From a checkpoint of a small transformer trained on Wikipedia.
Architecture: RMSNorm before each block, rotary positions, no biases in attention or MLP, tied embeddings, normalized queries and keys.
Training: a variant of Adam for these matrices, 9171 steps.
Each number is 128 + 32 x the weight over its row's rms, rounded and kept within 0 to 255. Layers, rows and columns count from 0. Numbers have three digits each. The size before them is the row's rms in percent of the matrix's.

# layer 9 MLP down, 192x768, rms 0.108, rows 0-191, columns 64-127
093:145128125156129088137107134162086111129143158158138129123196117093123116076094095113088093116135085101143128098147081085167153121100177154123150147136149064107124168145102097109116044111111153
101:131104145126134147124194140139080146165094108122148077109131110109145113103090161095125156148115182139149115133071157148147128163133137150129065107078127118175121058145148147124154070110129112
102:103143132141093198162097139137133095114167180099137176151160147164131150168166086147060145080162093138155112122191100151172134154126084112107136164130179163145169167172149139129099118107085038
100:169143181137113163107137112086121126167063174091088134129136106140129126132104182122150129066070103108051167157077146119108009149168130127111074159097110061162140142126087114119090140128150134
096:171125166119157080157146147149178113120149105168095079172093108166154123092177131136153100143130097116135122107115190143158196112158110181140164085098074181090073154110155089176154108134136175
099:131146118162133133165112148212128117126123085147144117114107094118142113131111125150143133134056075117119181132173103133132113148088176130177150072176159152127157174147121124120174101119123079
097:129153072147079119101076127143137172133127158146154031164086129112106113169088099122145140065123241205095116162108180149100101113171180135069136149122138116098129127126129102104114154110097169
097:099090129124139142073137147071179137161121129110124145138220120200123142158110164126120098112134162148138185111089099167111159118100187099133099121130171145171150164185081094140142101176122112
094:090079132054100136105158159181058128153134139168142115128107092102075061134165122154114124101091102098123134103070132115142119146078113093124059174158154064111113144103139127142125135166110109
102:110178123131104145164111196180103169102190120110147085164179068138146103163132080166101144125101096084099106089125093124106145139176105136136069134134127087138112141078114152127087154125123157
102:109134138123091132125115151087121107194170118138143092119104137162136152147136118145074077108104100104126193137116186131164121154179110121196147100092119079183090147069099115100148148142049080
100:124085161148164128165116122171155146152156084139167108117183150126199134138139169081158148119122103037172133161158058128137132100109167131174092116141086090160146102094150098110128110084219155
095:110203108050124166124121111127134096085134144113113134111143131100095139154122100143134092146165113060101133155121168095164173160125112182173155082185132146145168141132171100140148126147156159
199:128102135135148161122069125097106106110150100142135159084121153136143134116127092112094142059088155167136109109126144122129193117154134079163159154100136054117132138135178100122151147126137108
098:078071135036159202169127102124139095135158109083125114119112164124090142098126101133145165135203093161176127120169121144118094115187072161136132128077216168155138089167128121099141115117148095
102:108218149114123158109192052119117104096143111176098130102159110140159079119148070172153122128135081169144097122155134129044136138079122098121162166154211116159163128137199129086119149157136097
101:106128099173089180113151107170147169146125078128150137128148169111109112113131121136068113103144110119087128190148091163137157102131089115150084147132134122180079131051125129114092175129101093
099:185131153132149171124131179161109159104128150117090144124176080132051151129089085102055105110068110141046139156165103045142190110119141104088135049217122129111102127075160141151115140139158164
093:163148103119166106112145070100076091183142173081133125130155139176111168095077127078146067136157110138108139158133145139099115109153149155150122080158101172104082110047147085074132147103111082
105:083145137106147098078128164121126157130080083171117167115110158178142155129147128138092104101118190048125127141158107136166185123096175151169143166116102076212115141201158127192128159091133126
089:127162137108112145104099123144130139125124070105104137111130123075119150117110098126183182149140150094125105100152118084160112100106171099123091069185127130153151169125145143130042161111109149
101:126069157062177118171139066130165092127125131132086097105070165154100069155094148121211135128159132103078135072130149149177109132175145169116124173152125156140134099142071118130190110112141159
095:171123133108178170133141047099146189165087128091038156145156055095141154054132178143117124125143165212086152068122086087157209084180162137078161141167139133134113122173097108124076136109136114
103:105137108136109166102112129146125153158119121150142100129097063138153161090126064116105114160132140138160165106113168147106161131125100107082165133114137113105117093176192095143128220090085152
096:117078149139093171159087134156097130145126089113131098193165096128143133107156113106104134097142219147115146168186097116209104132068087158142116170132174111117147061135134067075070080125131130
098:087187110130098128214114146157153133087159084097142129089108082138176115159142109130089117094138136100098126129167165157074089169143081114124100118106085095046178114120135073123104104101165089
101:140138174107160100129109114105140111096130145111156160106137105171173127105144138146146125113172102065096069123168123121131147078157139111072110201156143153164116119100130137164125127119102190
090:092126130118086086128136165099101112101117115109117121185082157123170124131109156043116145174084128105096154149127098194143114083194104115172146197148127125085084101122127184209104160072140097
101:105117117083099158136113069114142134145167105070110133142107154131117149131102107135088114130105159166139120154134122146134104115134131142137151135066111101120081146097170134131157135131150078
096:125162196127146142129146138097153136125086058124092148167074144162088141177092100061193101143123164140123160109142148139132178148098093147157156114150188122148183168079056135095153194080127095
091:070103117137121115124116124148136121142094148150133155103126043074165122123102102137158093157099105118159112090123101102082109151156142126082111076163159116104138145131134088126123178129169109
101:228132159136168131108121085153108097119158159095111159141076100009110114130048068139140096158120085123092094116131153112110115153087129105051127077174106098128067149079115157128154088157051116
092:066139121159078167106102183096150054128097146071133168149144164099132137105104074143127135124073157173149127151158136123170108090149129122118077033122139097085159174146206147176151086094106156
092:190147137132170132091173118078096122103157177165144144122195168092100071178121132095092224086074063185168119159172148178170117207149139128115166092124140160151165114093109091116104163093094070
099:191104155179119093102148116054082189134214134198094155132129118163144153106156189114133119132140130182076167116088122111160132130099121139064093149138122078158079099131118145150115062152147160
101:151169182101114102111144072118140092113163096074158067141148106116098118155066115096190181167171134167108084151149159141085121103128120091081174176185143113119096167097100137114202126148147088
105:163118143128114129127125097073118112149087105115135133169159160134132143141085126127028166115079104139127151080099146087218090168160128117130171161104158108148043138147118117143116112184144139
105:162113123093066115139130096094125055093119163116073148156102079159161138162082131146125088147118117131066118107141163184142204152184085105144145115185126115090112146121154137111131096143114069
103:120121169143119172146122143169072197142160134095134119158135076113090181199103121124157104118093130171121087088129149140137164123073091102125114108136168092105155131094148116192120084164141119
093:160138153174176144131184197103064093141044123151140172196092129087143142135156127123147146130113121153125185116102138151127148125116101088097136139133115128128131122117125135100181114113158126
102:122074108177136133089079103102086137152123120171101088094114115124164113095199135068160170115131179196160097124143087130135144160154174067092149093120125080086163166146085179139123125111178089
107:114160157188181105100145121177117089100150137174130168137175154134156118108132090114108116126123093123095141149179165178096134156180150108193070130194128119137090172071127156094149145057090150
095:139075146116132155125143163175114070165122113141117142122136093122118076163161130104122069090131090047131122138141165139160172131052109117125120143097159127094112167151131129094140169145161154
097:088051131080166163091142098185137129132077132129140146147106081158169125111133117157094107145163114095162113090106094129156080165107145089141119149088106130142043027151141071113141076148128156
090:108193189122157169185119088074094117156139104076144177147118149138173147147058160099157119191143124159158143151125130165155118113152092121132147134143095092163169090195094078126133231098125054
095:143123129136141171150105072084156163213128128094136143147121143147160131125132160119164099104088155079134134200091090130099116133054117124104119082098110142087150084103135088139113099170072109
105:103089148076131154081175152078113125059109102073127129141125132109133143130200122126105156135119097074086190094102181115120139095093141082109105055166099138122085139150162140190161141132158198
103:120133092114090173091127157099043158157135142117108163162106128137034108090117089128087121133141146115145203119049164102178110118083126099143167181113117085138166107176147138126125122158160103
098:159120214103080143129222109067123120077135102073163141134085120115103155154130170152154156119126142062101191070129193101162138122116146173146151089145120138186125175135144120119080129161148172
099:106075121161136103145165102071178070169099137075157172122119108176139149081163170132121096168122137158074158192097184233166080175139112118172174178162136126158060172140122166165085088108196134
102:196150109080145140103189142119119121069126142089143122108105077085077148167179146129110073152146140149153124128112156135137183114139112148167072116085132082117143113107141165073104101140098131
097:055106102089143135126120061124187187138107084115156129121138110114082125088105112065012091135168159096154165109098088138120097167113103091127151100112079166119107134147071129103140148073138138
101:090158160165128134123073101131096118101112165150140048114084103110113088169116101120146125102056077120135178105103139137152093126093115119079146119072118153113140196135087115108074101189092118
106:171165151085101106151160100070137082111127075099143157142108144168073124133110068128121173145142102220068101139118177137140093145132089147199166060113144107148119196120141099061128179157156079
099:112102094143147078128115116143109084090108085136097142220154168106119086091113140129149150127169123137122109159134157115107157121115149119069086124108145147179127078132125093158105122121143107
095:109149142140209135119126113117142138139193085086138143064139126123101088127139113093120106131111144123116096121134188114168132135145115125127148137090138152117110149096180097132124179066163123
105:109120168107166116068126163144165106233175122128117149130150175128105164100146168103096109134115176085178191104076127166167182130141145122153122112143102136114106100173092120133138114088111110
101:082114069118145133145134199096137146156203164173084132093099155154108152119178087127091151103127165131146104163115154098097086094169113155112128117089157140093188179154128153121124127174151155
102:094116133057151137099159110102099125064140125149087081155111133136165115128139055062094174129117131123138030124116082068111209096177087114064176153100119134156136097104167100139128083163086136
108:164148123135116091128102091151161100110074125114117152111091093104148090117151117138132152067139086148155150118151078101146128151186181174065112074086136185160141154230094114131065116087152106
096:155132123155096134129107142154060131117102131145156130173076153101158126115129117170082116158134113071101143136129150095033134065154059129144184102141116103137170149111113152153157102136108125
099:168154154108151135182143147079125180039105114103115063108129142107095139122143118153150137109066118140148107127163156129162092084070148055093126159124133072133173135099099083088060140142114136
096:046131238133175119150115096110113091168144176120143173103128068158114110110142121134189125112134110129163090094165130146189119132131097090150146136070177124105158130143124142148176095133147120
092:103150132158129099117194143126153147139175151152116128149143123138150117133184124155145110182156059149143099115136164092211118132145130101074066137123187126133101174090166161144190139143149155
090:161110180158133141092135194154089117137101140084074116140094159112156105120116162181090180120156099068120084139115105149077115171126103110151215140122105135148081144090123127134168079149164110
101:101128117108164148119124106092092148166166134145127171112154086124136093163108098109091111116122066096205136154133129099103098155137130104069118171112131127118129108131104120120133041159238124
100:087098104170134116130107107157175164149154120151147101091183136137082114101218122119101149053137120057182094176148120120159148135116187150121199172098127139098103079136102125139126152138121117
101:166076169094090139132076130143128127144129116084113038212137103110138172140134165084193093105104178218183102172114159113144165161090132129078102180106095108158140100102188123058146106127099118
096:082123107130082179142102106113173123124094092122132084154075175171141142149159041118210089162136180123190120172126082105149108113116128125112128116111075189139155132081102143121095140110123147
102:144109150130094151113079133096101110140173084142119079159152136129088159179160119117166140146143133091127160126109114125119124166210158186080143142092156078120115118149098152155178114151180133
095:073129165086128097119138132076132116089065093097119048140189188077128126172123119131172150143154140133152154167179109115162140117122088130055141155128124085127090166095122079155151205129190113
104:197174190067153121191139094152176072137163077130139121151120141075195136127083078116102102134148139105162192035100148173161095105029102183119082141103154128107165127102126170116156176158098126
099:117159118088147103105158114093120126072108097132114123108121129146152114099120148167123032114145081102103149137087106117181100135158035102125166179160189157156111133171071153120187088105127050
096:126081087149148145123121046132141163108140155123159150182128096157161166126085148148154109120184113126186093137142108132118129125171144135212186183112171136148081153095083136139188193126109141
101:133133149202177133142186151147162142131140137135129134115180142145140124090154123122068170090156085084140139167138069117126114167042126121113098132118185138123095135130149144147122146087086143
093:131090119133064079195143097098137179127140085144148160120132157118114131143112166136151137111112137136145123131144180169141187103103159110109149199131133121123151101115136108137127137129109091
093:137139127145083162136087115117108111118160171127181119094105136086096124119101091153143154123072095125104115167160134138159124142137120120234102122130116096150115171124165143150096087148078101
097:125119154151108126198104143110156135106170171113076128089162114126149077103171131113077107122078094141137177093149114165127082133131103160133097096125130163128072154080139109110125151219088141
097:142151123121159109118132118141153155107132139089155147120178088101132116164164073136145106131151093136078136099111088101137097092116146141083105142129156150111160081081071115119104102140156156
104:091115070149121124168093103146165110151091170125140085121201137125133119135143101138142211168134180194069118127110162105090135078134194101080086121140194099153112128135126141144137192111079172
103:106144142185137129064093123114163019123136146184080158146160124126178073110171119132130100091094177159183079100149129159123107148107141106131153078112062173107110095122087140151091078136087130
102:085096109115073109157086092162104190126143083149151195135115106144139156123122055118130145088122139175107166152138091160122115102072103138114074129161089120159186120183083135134137110124185121
101:123187170120155098130129043055178117145121108121117136113119107110068142125120150163201095085113100148137160150154176152133170145156110183162129169113157136100138056175124142107153175073122108
106:117077106158127115142126074096138157105086117118157098137152147106146084093047066086113172162144132093149124121115081109139119142075139116146152154114124147110157151158177050119177210174169106
105:114132174101174162072150148091113167092159104120103148152106149145095149161132146143096087139086183080134189063118120162071146113151135152148107157145120171132131131172137113083079123144139129
099:118150207129159133110159123152181107075118135179134204139131094066164108100178097140141155099180121097159095130135103153082131086092208101080122147153128124120059180119136129142142173086123132
100:093133164093065134175130121052164132129134171088089132121124110189121122181105145088135085147143170164092093178149156105108191156158054163197066119123205122140141143112132161121162154134119066
091:106165165108147135163101094105119152108112089127080094132103216160110137116170136144146137137170122195127094125139180186097154149074144143086159149134097148094108175093223151148147106098094141
102:097118132170118090134083216098106150118151097125077154116143074153119174135102103103134133138128082132132197130066098135063096110150164149129129097129100105136069107186097155156083135154157130
096:053154112088170124130126161134143166128084156081069145136166172141150114128088178147102164139145167106145161166069123158127153113181107115110095131150119104115100085126132091142161151138180127
103:180104081137171070101138083114124147175154098175141101136125119139165131084123202171107135114149146139065175118082151134117142166095174119133074155068154150112035090173160183140115124114061142
100:130107147131130114135125189078128131152129150166108099168121103144130117111082157116166139134112094109088181101146097119122167131175132111105126185133123091145102171115117120175147130133087148
102:119111091110141178084140062095206121121112118094081104153123142171111202183164128105116070150117156134136152169137138102169127071141153113083181077161121110113146100170160116122079116139154164
103:141140082122137186179091141082152136071129164168079108121120117130109156102069107178160146165075099120158143120084141109087171153126142121132148108145137197130157162109078149141095148145206149
099:120131059129101102189143106126091095049152112085132096123146095097212128133087125122107101173123164210196134116142143113113157124132119106106107081157076132150199046168142102091094114111191156
098:127095116116118099124111114132126124130108118101153139089075125140131087132155143150134118144124183147098107119116064102157085153070168204168125065073136107122134143136107134136152059095145136
104:086092097105071170128131109112114105112126140202072132127216141167107141140124148103125089172077171075106076195135105102137160145207124091092065184118171110124184083147145109158169162152136140
092:079099063096156109121123132107092145171108137140112109122123155117121158156164137139126125156100162097131126124128219100066097149160168121092147091125095119092116121125135134168170176137153098
101:143170081141157133109076130090093117103136109113111150113152169094156090118150089122099135090119087088103177154184121169115146132132078125091068108104181105141169153128189145121119173101051116
106:063137182081150149168076092101142148135129144095130122131129100077112153156143124103106060152135137133149106127172174093090122111089085150158155135089194137130170132075169116107179098162124111
100:132161095126117147158127065186104134127161125149118120085125110160107137102120081190162173100146157148115124126164160126157110089045109113090141087105131133140161124149165071126108099114156100
100:136126131060183127138207108128107159106144124162082157131105113159176201111126115136127131122148139127153091115107128113102118100110101138103137134109112091127162064114171106093134145145135085
100:126136152090121099197126109203100177134093128114108115121055129121165162160145179107111071101104178129106182179096107103120136164174133154173124164131057178113146102166105158158167131114171129
101:170121092070154101105169067103084071145165091228140178085083158170146169131121180172170129148092111102101131185132106137118135176145173150096154104118090147116087098074128117141017134125121086
097:135117219077028141098175119179154132095155166135086144146141089076158122128123120096056085130153118087118186120116130145130140085117143149017126122179113107128094103073160126077108124137106192
094:107115096157139112132091145145110134106173114154092141115066162144174143139114119103122131137085136127165134099115175076159120144048116100152147137109120109071134051142130137157206152201132181
101:101129057146159156076142116170112113133108180144085147123131131115101100145216155149087091125082111127101112075110122096103111145086133109139115088120091141090056094145061129198093002098119151
094:149119115087136127105101145116086150140174128159130101142135130099085175123131151085176198175090190150103096157106056137145160129110211155126090162092028072093111149153118143137109142146132146
101:160131103176111120130150108148135132132125067167122119152099174168121167135135177150104124150064095107137095154122181096087076127085133115132143079130142101146091145135098132127151139110125098
104:156093112128118119114125119131128157090126102141117125133131126152152138153158130112156176152106116187150202156139137143111194150139171106066108106105112162113060089131139053134105067150123215
096:119130104088152140124141106160078135131115060100162170117051180113152132127162138161081148152147195126104138176165070163129138117154141121150193182150113196146123159143139139153114084108091171
099:099104115137116153144154152164137104137122109124103109133112087143175144113151150108145149161158107153117114144112149147146117151118087127145181191185178141141085144127149086134096093119116109
103:122113133163105171107117167092129120140087153150095098123127108154138094106194108185053128085153051120100182102125131119081114138143163141072087107156158096099147133195110161160114077124123146
094:148133120156109157128193135148084143137129186195143142091101126148074070218180169147087117148070118116167196064124115071153109123114135153127112074158113145195143171099167166167104091101083108
096:083097185122126191138119131099109147164128130148126124060120090133136157109132140099119146090154113110161183121114077161141141127134173134072135167120085171102206121123099162147110136086175130
096:124134152087122083162127109153129092180174103163139196142109123076131113138103117114129098115139088124131144119113141073119099144188127068118180106151147081108028099058142073150127100110134105
096:113138225126082169178109132090116127111123118137175165134186080130151120158079159135191167095106112149070115122095094131156115138231131164145106125147054068128153141204172083067167138082214097
099:160104180134170093116188168163108164132062120116105130122113154121110193178098119159124105130130096049128171077118131096157120132126141099132141095145143105156068112075158167113157188119175140
103:173140111159138063077144071120120115109123154140129165128145103089147127103155190099157137150150099161060139114098084135096184086125177073107075235100152106098122118154115116105145152052091147
088:065163111128130119174147172152097109088140124139208152160086154135073141104056135092124103097137135120179105135081180139126125136138166142104188129119181169154105255081092064188171115080115157
099:156149095134144146108049134053134101132170111131171092100089139142095106117221078174142131121144095162099124108141105140086127179153133160154061074153152162111140153110199118119206130107051059
100:159137128118100122108182097109103133129071140124161155147118137115116146110164146160152161121155167125101145134109170117125113147063134086144126177164197102182109134051113147137116117133128122
094:136135107098060151153141076089093146144092141205143084109148119182162151086088126148167158162092154128201024131134146137076112144116122126115126127111130155129122151141125137116096058166125144
103:153112103105063159131147095138113116142147102135136122040145109169137133127170115114105117099119174179154117125117130098106175105154088141075156130101143139122115137125174124089099132142068116
095:092095148132186060073132048102170180100183116170084128092150109113136092115152152123142107149119166140107078107129097150130054129158109108074129111083121140134142119171153155181127147079143091
099:079110152134129128109061167152169142149157112146091137122137089083130151116111080105113120142121133192129100149142128127108117136106145102107144135148156091116154191111129163153140150138164133
101:144151110147095152152084101135133133147150081114137078101129151178103143174045119112114131138095067097176080132102147113176148153148081144096105100084135120140187148140210099088145156109184118
105:154144064115116152145155081084102140082150105207102110166102141132140115153092134152127124179179124164139102085137145120038110135097113119130090131118173120112183138050154130114135138127115090
104:093112109109111146114149155128132192080146103077116153084119153097105087167139105086120098150123181153179088105154094090141109109191125145163134213115193129157122153122088110092119116093121141
102:128173148116141122188166111141171141147146159108134063159145166131155147116141070173052057139120117118144129122111057082135124136142113184127083179112164105128173119131099120187139195120095073
096:118129118145149120156182166075143156100183147140134145113162091141123135151098146141133158128180131205125163038164117120135128093161129147116185154133170158112086112107127124103111081112102096
099:081102146120152128122158115097114096121060145118169161134116137104149100114084161103164091176122156146186160122129142093131128192094112142176188165101174067122127139197169113068171132147111094
100:138147096140108100164158149113074095113152088165190127165112121148147142173126108135131172143139160172117141064143125116142167079164110124088170056104155089095181110151073118111111145111148128
102:173116107155100129105094163144182123074155167125088196126122127170118099164160117169101028155123080085113064099134101105143099113082160139154112110126130122107085123210090149156106140192186119
102:101166117150128200150166158127163112208156094116090105111123217183106057088088184099135119126136114129111148092165179115071100156143135116148133121121119106132165095142121141123075113101154076
102:121103111115147130183188089142129115173107128124177140088120122178090129125127134108129051081169083162090149115150136105099148110164123194151110144155119156070130134115075101075136130115095138
101:147145097124142149155112101135096111105148126170166155107124124078087123141055106155210152144097136154143120139161097115135119136133136142145145098148083088138190112074133140101056106106125102
094:149136116154133107121141117143115109134134162084118123097091139165093093183176152115100147121078083066169154118100131082150110098209113149188146133111106125085122143099127126154208134163126127
094:139154203087155126158197179088144098103157121154121115099151140084159184133075131123110136159137162198160062163105094140092109102121135160140112180111210112166153124149097146110102102134122114
103:097171139066178136146142063123152088102126105189087147081118118116085123155128135132145122143082101106169156107186098134146102104091111114106145126130102133139226093105151137123119158057141099
090:121119101164113169096112151128090114125111173114133101082093096089157105132106144088144113058090066074171093112151123125166061118216173098148128082093102100143187138136094121136127080115129128
101:091066117088135141091121157161187074186116160164117089124123135158130123099147114103104141133100104074168155112102134127126137156125129117076120118124125196093149161090155127179138051156179178
096:081056145108130097082057132094145165203090165089089113162114142134180163129144178108115124095103156112098070121103131115167092106099119121108147110113118177123069152158152093139135094198147184
104:192138148083136147119173140110147117120114100139107036109149105196191089118079139163162186217157205214123156106188189144184171164160170108116064095122096139149136155132170081140120084166113126
103:048106161106140140077136109155098162137074130134133180151162125141134129153126124119102104163129119076130145091125082112087099103097147091092153135112065102150139166045135151118078097161057175
095:172126170148127104190125136133088085117144098118147125098126155139178137169182150174114107107186144213125083124098114156126101102118088119102105104121043148087107096113105135139147149119132100
102:114135137124138109182116135152116188086175128171134185099136135140080099129106077124117073132093102112140106105088081108146116188109128171212148130106124156104121153170080082097103099121174106
098:069113113142138118148164167147138069146124109137139145133142082147153162143144129099160111119169129145190139153151156135150150148091123135168126164124123157163142132084148124118115169098127136
105:122169118187098092103077188172140077169099131096169149141171098079117133101156155148116153154116135163127141096144156158180133135105129116136103026151125160182113184158085125097092163107107115
098:166162112127140110163036111087130109074133166118084120091123149166131154166086121198122164103131133153119113145124083113162058118198069129131089116132119145151141118140132094151141217115109123
103:104107143076110100181139021151117111103124142109141121112079135123106144126083130103148093136083104118051153149099155155104103083136071174149118200098167100141108183123083123099103134114164076
100:103114162088113160091131117141096166107110141155113122117047100136147128082117133173125077100179116093143142138120089111102159122188132107104103193124137154120078133107075154147135110093141084
100:167083108156116167096167162080121176204131127115093104094141139162161166155167124144092157184138086111096153165089087155141098149081153154166108125088099121114093189183119131153087187150130148
096:147097128123142097125093054115095090114061128133141171159162110088107125111150098146145101113147135116071104163168159132128102128110127214227122136090146133123135104098079105123132124127168127
098:132117108115133127116185133147082127076145139083189092118070098126160149124137094089110113108105197156179114204151142159122153080177135156158106089160139124071133101118127043129131133079031103
100:101102170080105105126125135069094115125132145137187166059112116162132069151127118097135117131133127077211129095077157175113118155137093137110122130124114085114152074179075096079143131160116134
096:132094125152141135098109071123156145144076152123115099104111103119115137091114114119139099151142115072142119188130122131139134095131153086084112167134128178091112151116124120180145101097113197
090:097110140141069085162165107173126134092149132123191186137123105164094159153154166120134127127140129162211098163148133173129109153060136131192117129096143123137193150161130082102164091146121111
097:149145108113152103107079181084161115068131103054109095077121147107140124057179117123117135126125188135136133088093111144154215158064121192177143085144113173131071114124162106171079212112127133
104:145092156105102131133157113089169178151160102134151042160158162143131121118103188140136097185075160110131143069135119144107129112115116127117087167109068109139108115122202063132103179156078154
095:157126130092106101093139142174150147094078113098138166146195177086115116129141171138160145149095166156092107113099066141189154138091164161139121154157116138121145148075104150152188106080146182
096:150150137129112110141141078095137046097130090128162112148102146170144103136118153160168080119117187160143154134097084087164091178126119141087145072118160172123170168060116115142092179114080098
099:172069123145118145155176123079097153088145104096131087146148165049154094130167154103163126153114113138156120102125081105170086146008133132093126095089073146117179138119149076129171076173136122
103:117129101141058161080099145148126132208099153163082123124184097111137090113129117110114119129067121057094157149048136121103081134154116142106153161120140126072049118136109129203149066139152125
096:121128125098123063151164100150076142079165087147059089051108124132166185107104154091198208107120141163129148064065065122151185102114103129141100110097078079155153082115151104187133180152186146
094:148121148160116114127167144144153133148125159078205173107097145160126093097099142068135155156137105104165115195152156102170109137117205137115129101141097210116146232168101111105143092131075130
101:136137108104137124143130088106093166144118107093125137155160104211136181119116125129158129139116173128195138105116108105069035106087105120094137115151057134178091082136086118101110180142112159
094:135121140145137157165117140121122074109072139074121103115117139097122148162128116120166147141158159118058112136092124150070127138078064172092219131076185124132183171065171149158150153068189102
097:150154155100105197162153130120141122088138072203131020063111129121190090141145167133116134079183109123137142085128105181220119192084122109144144048110079117167163105098157091155146130109172158
099:121093115100142119111109142215103150149119113121056125139137093183148068154121124118095172136136119093103107141153097126106111102080128127157140113177111145108123152156084096127091143086116124
097:121139098113119100122117126193183149097089119134104131102165129124128126108116185137166131123145167127131095139114152112094196157174100051116207117106148093120111137117133121099088124061158140
098:124170125115096179111119151211145128107153098153160143111084185161134112110150155104127088113130192135150168103116184084099094137193103168123153111196119134117151137126095165105097167061132149
097:095122144031114113085113160150121159143141135174115101191097138133114150140131094156170171132113113132105109084112155172130113146092136176151115076131095067109111065097116113157039099101136130
096:116089064185201121128122094050143152169132109097183112117117116183079120113082193084176118176120110103115142128073130103166137174109129131066145091122114141119089089126138063161065125182162127
101:131081096120138098103114176098135075084131139117157190110103081112128093114169083110129124099123086081104129113174089125149199113124118128135123093133087175089128075102107057146151113180202098
103:183069071147141169076114099181087156122116172176127103162100134113058151140141104184082080111061098088140138074170180147142158154156145117090057144154130114133098038148206107091153108132139191
096:107041104166113159135081122109153152163100167118113187167155130074089126156117185146089144085087135124125155089112163125209103099126199115124132138115107123137140175188133131121077067190076104
101:169148207139075107141104133131135072183154117134135148086130167125141155068124122106118121140197160097119106147155072177158113176180107161119035073112105122158138153109086125103122076121149066
098:097165132134125119096064167148116113093075092155138127131160125133112135128141121146114097100156069104063146132149095150120081141086148146088127123201135162167105129099134128095086130118099179
098:166092140134150155119138144143131120119165168158160117128113175041029094091111159207073093105145137149115137129122122069080122142151107156092165124130153136139113081165128096106099063122080123
132:101108148129122080107127103163073072150164143124140125159084106151139132120095071131133129125152110120141073195155139102130121114150180161119175143116131091118139131123106104114121111093082073
102:122092151101152082051120157069142074148117102089092162105104196165132105082120159141184118187172100097148104143100141121182186138106164113112134077097117124111107090118162068160147184108098154
094:122155113099125185187140101179131161106119097124142130114100132137076157166160108143205135075158147094177158166116105121168137191142133127112142142156177119163188110131124107121141197100162070
099:113138083098095133115125118108080128138111143156087133100134160133118152106085138124164114087121149097153190137157170144119134133175146106178161124105101056153146160212086134154099170123131076
102:049205097099123134217133099109151145121169091088112097156118155138154090129068055136121094130134106167130098093132123095112069093133113170183116173048102105117152089125123149127104153097208048
101:193155101100100107180138122127117141110113109180157190125127169169104181118121082107170070148074117114114141114141096134202113119136104129127145171184102158115117129218147143112086130143155115
098:164125157118104125052125166128156090142153164085113068112115088114154125106121177149148086143118175166106167078171074199123155069154162103088170085120111149105153107138072103141166164116079116
097:137130106112087151117127131181120101102152116095083122097174104099130162158107113120039119082129130151122115149105153103135175110071117101120090136164116087085132162104135126134203212152140131
102:166097133139180095088103151135121109181118069140094145078131091093151139055130127135137129134138140168131134077139066083066101108091159112163136179131087160104122106128106093162154047105105058
108:109085101105167161155135154138115145096120060120112129170151095126103155126140105082143081188156117112129155086095125081077114151125190070097125060109137154118155158121071136112112152174172141
101:076076101138142060101134093128059124163151085111097165127062130152154126123087134093169159120107137135160126141137115126164158160134138109149154179099139120170134111157150078109140161097117150
100:116113105156113144141120132143132138140116112153063135195087117175161151126154094104181120110144162070075124183087079085117157047087156150099170132130068103104090128109134122152110145116090112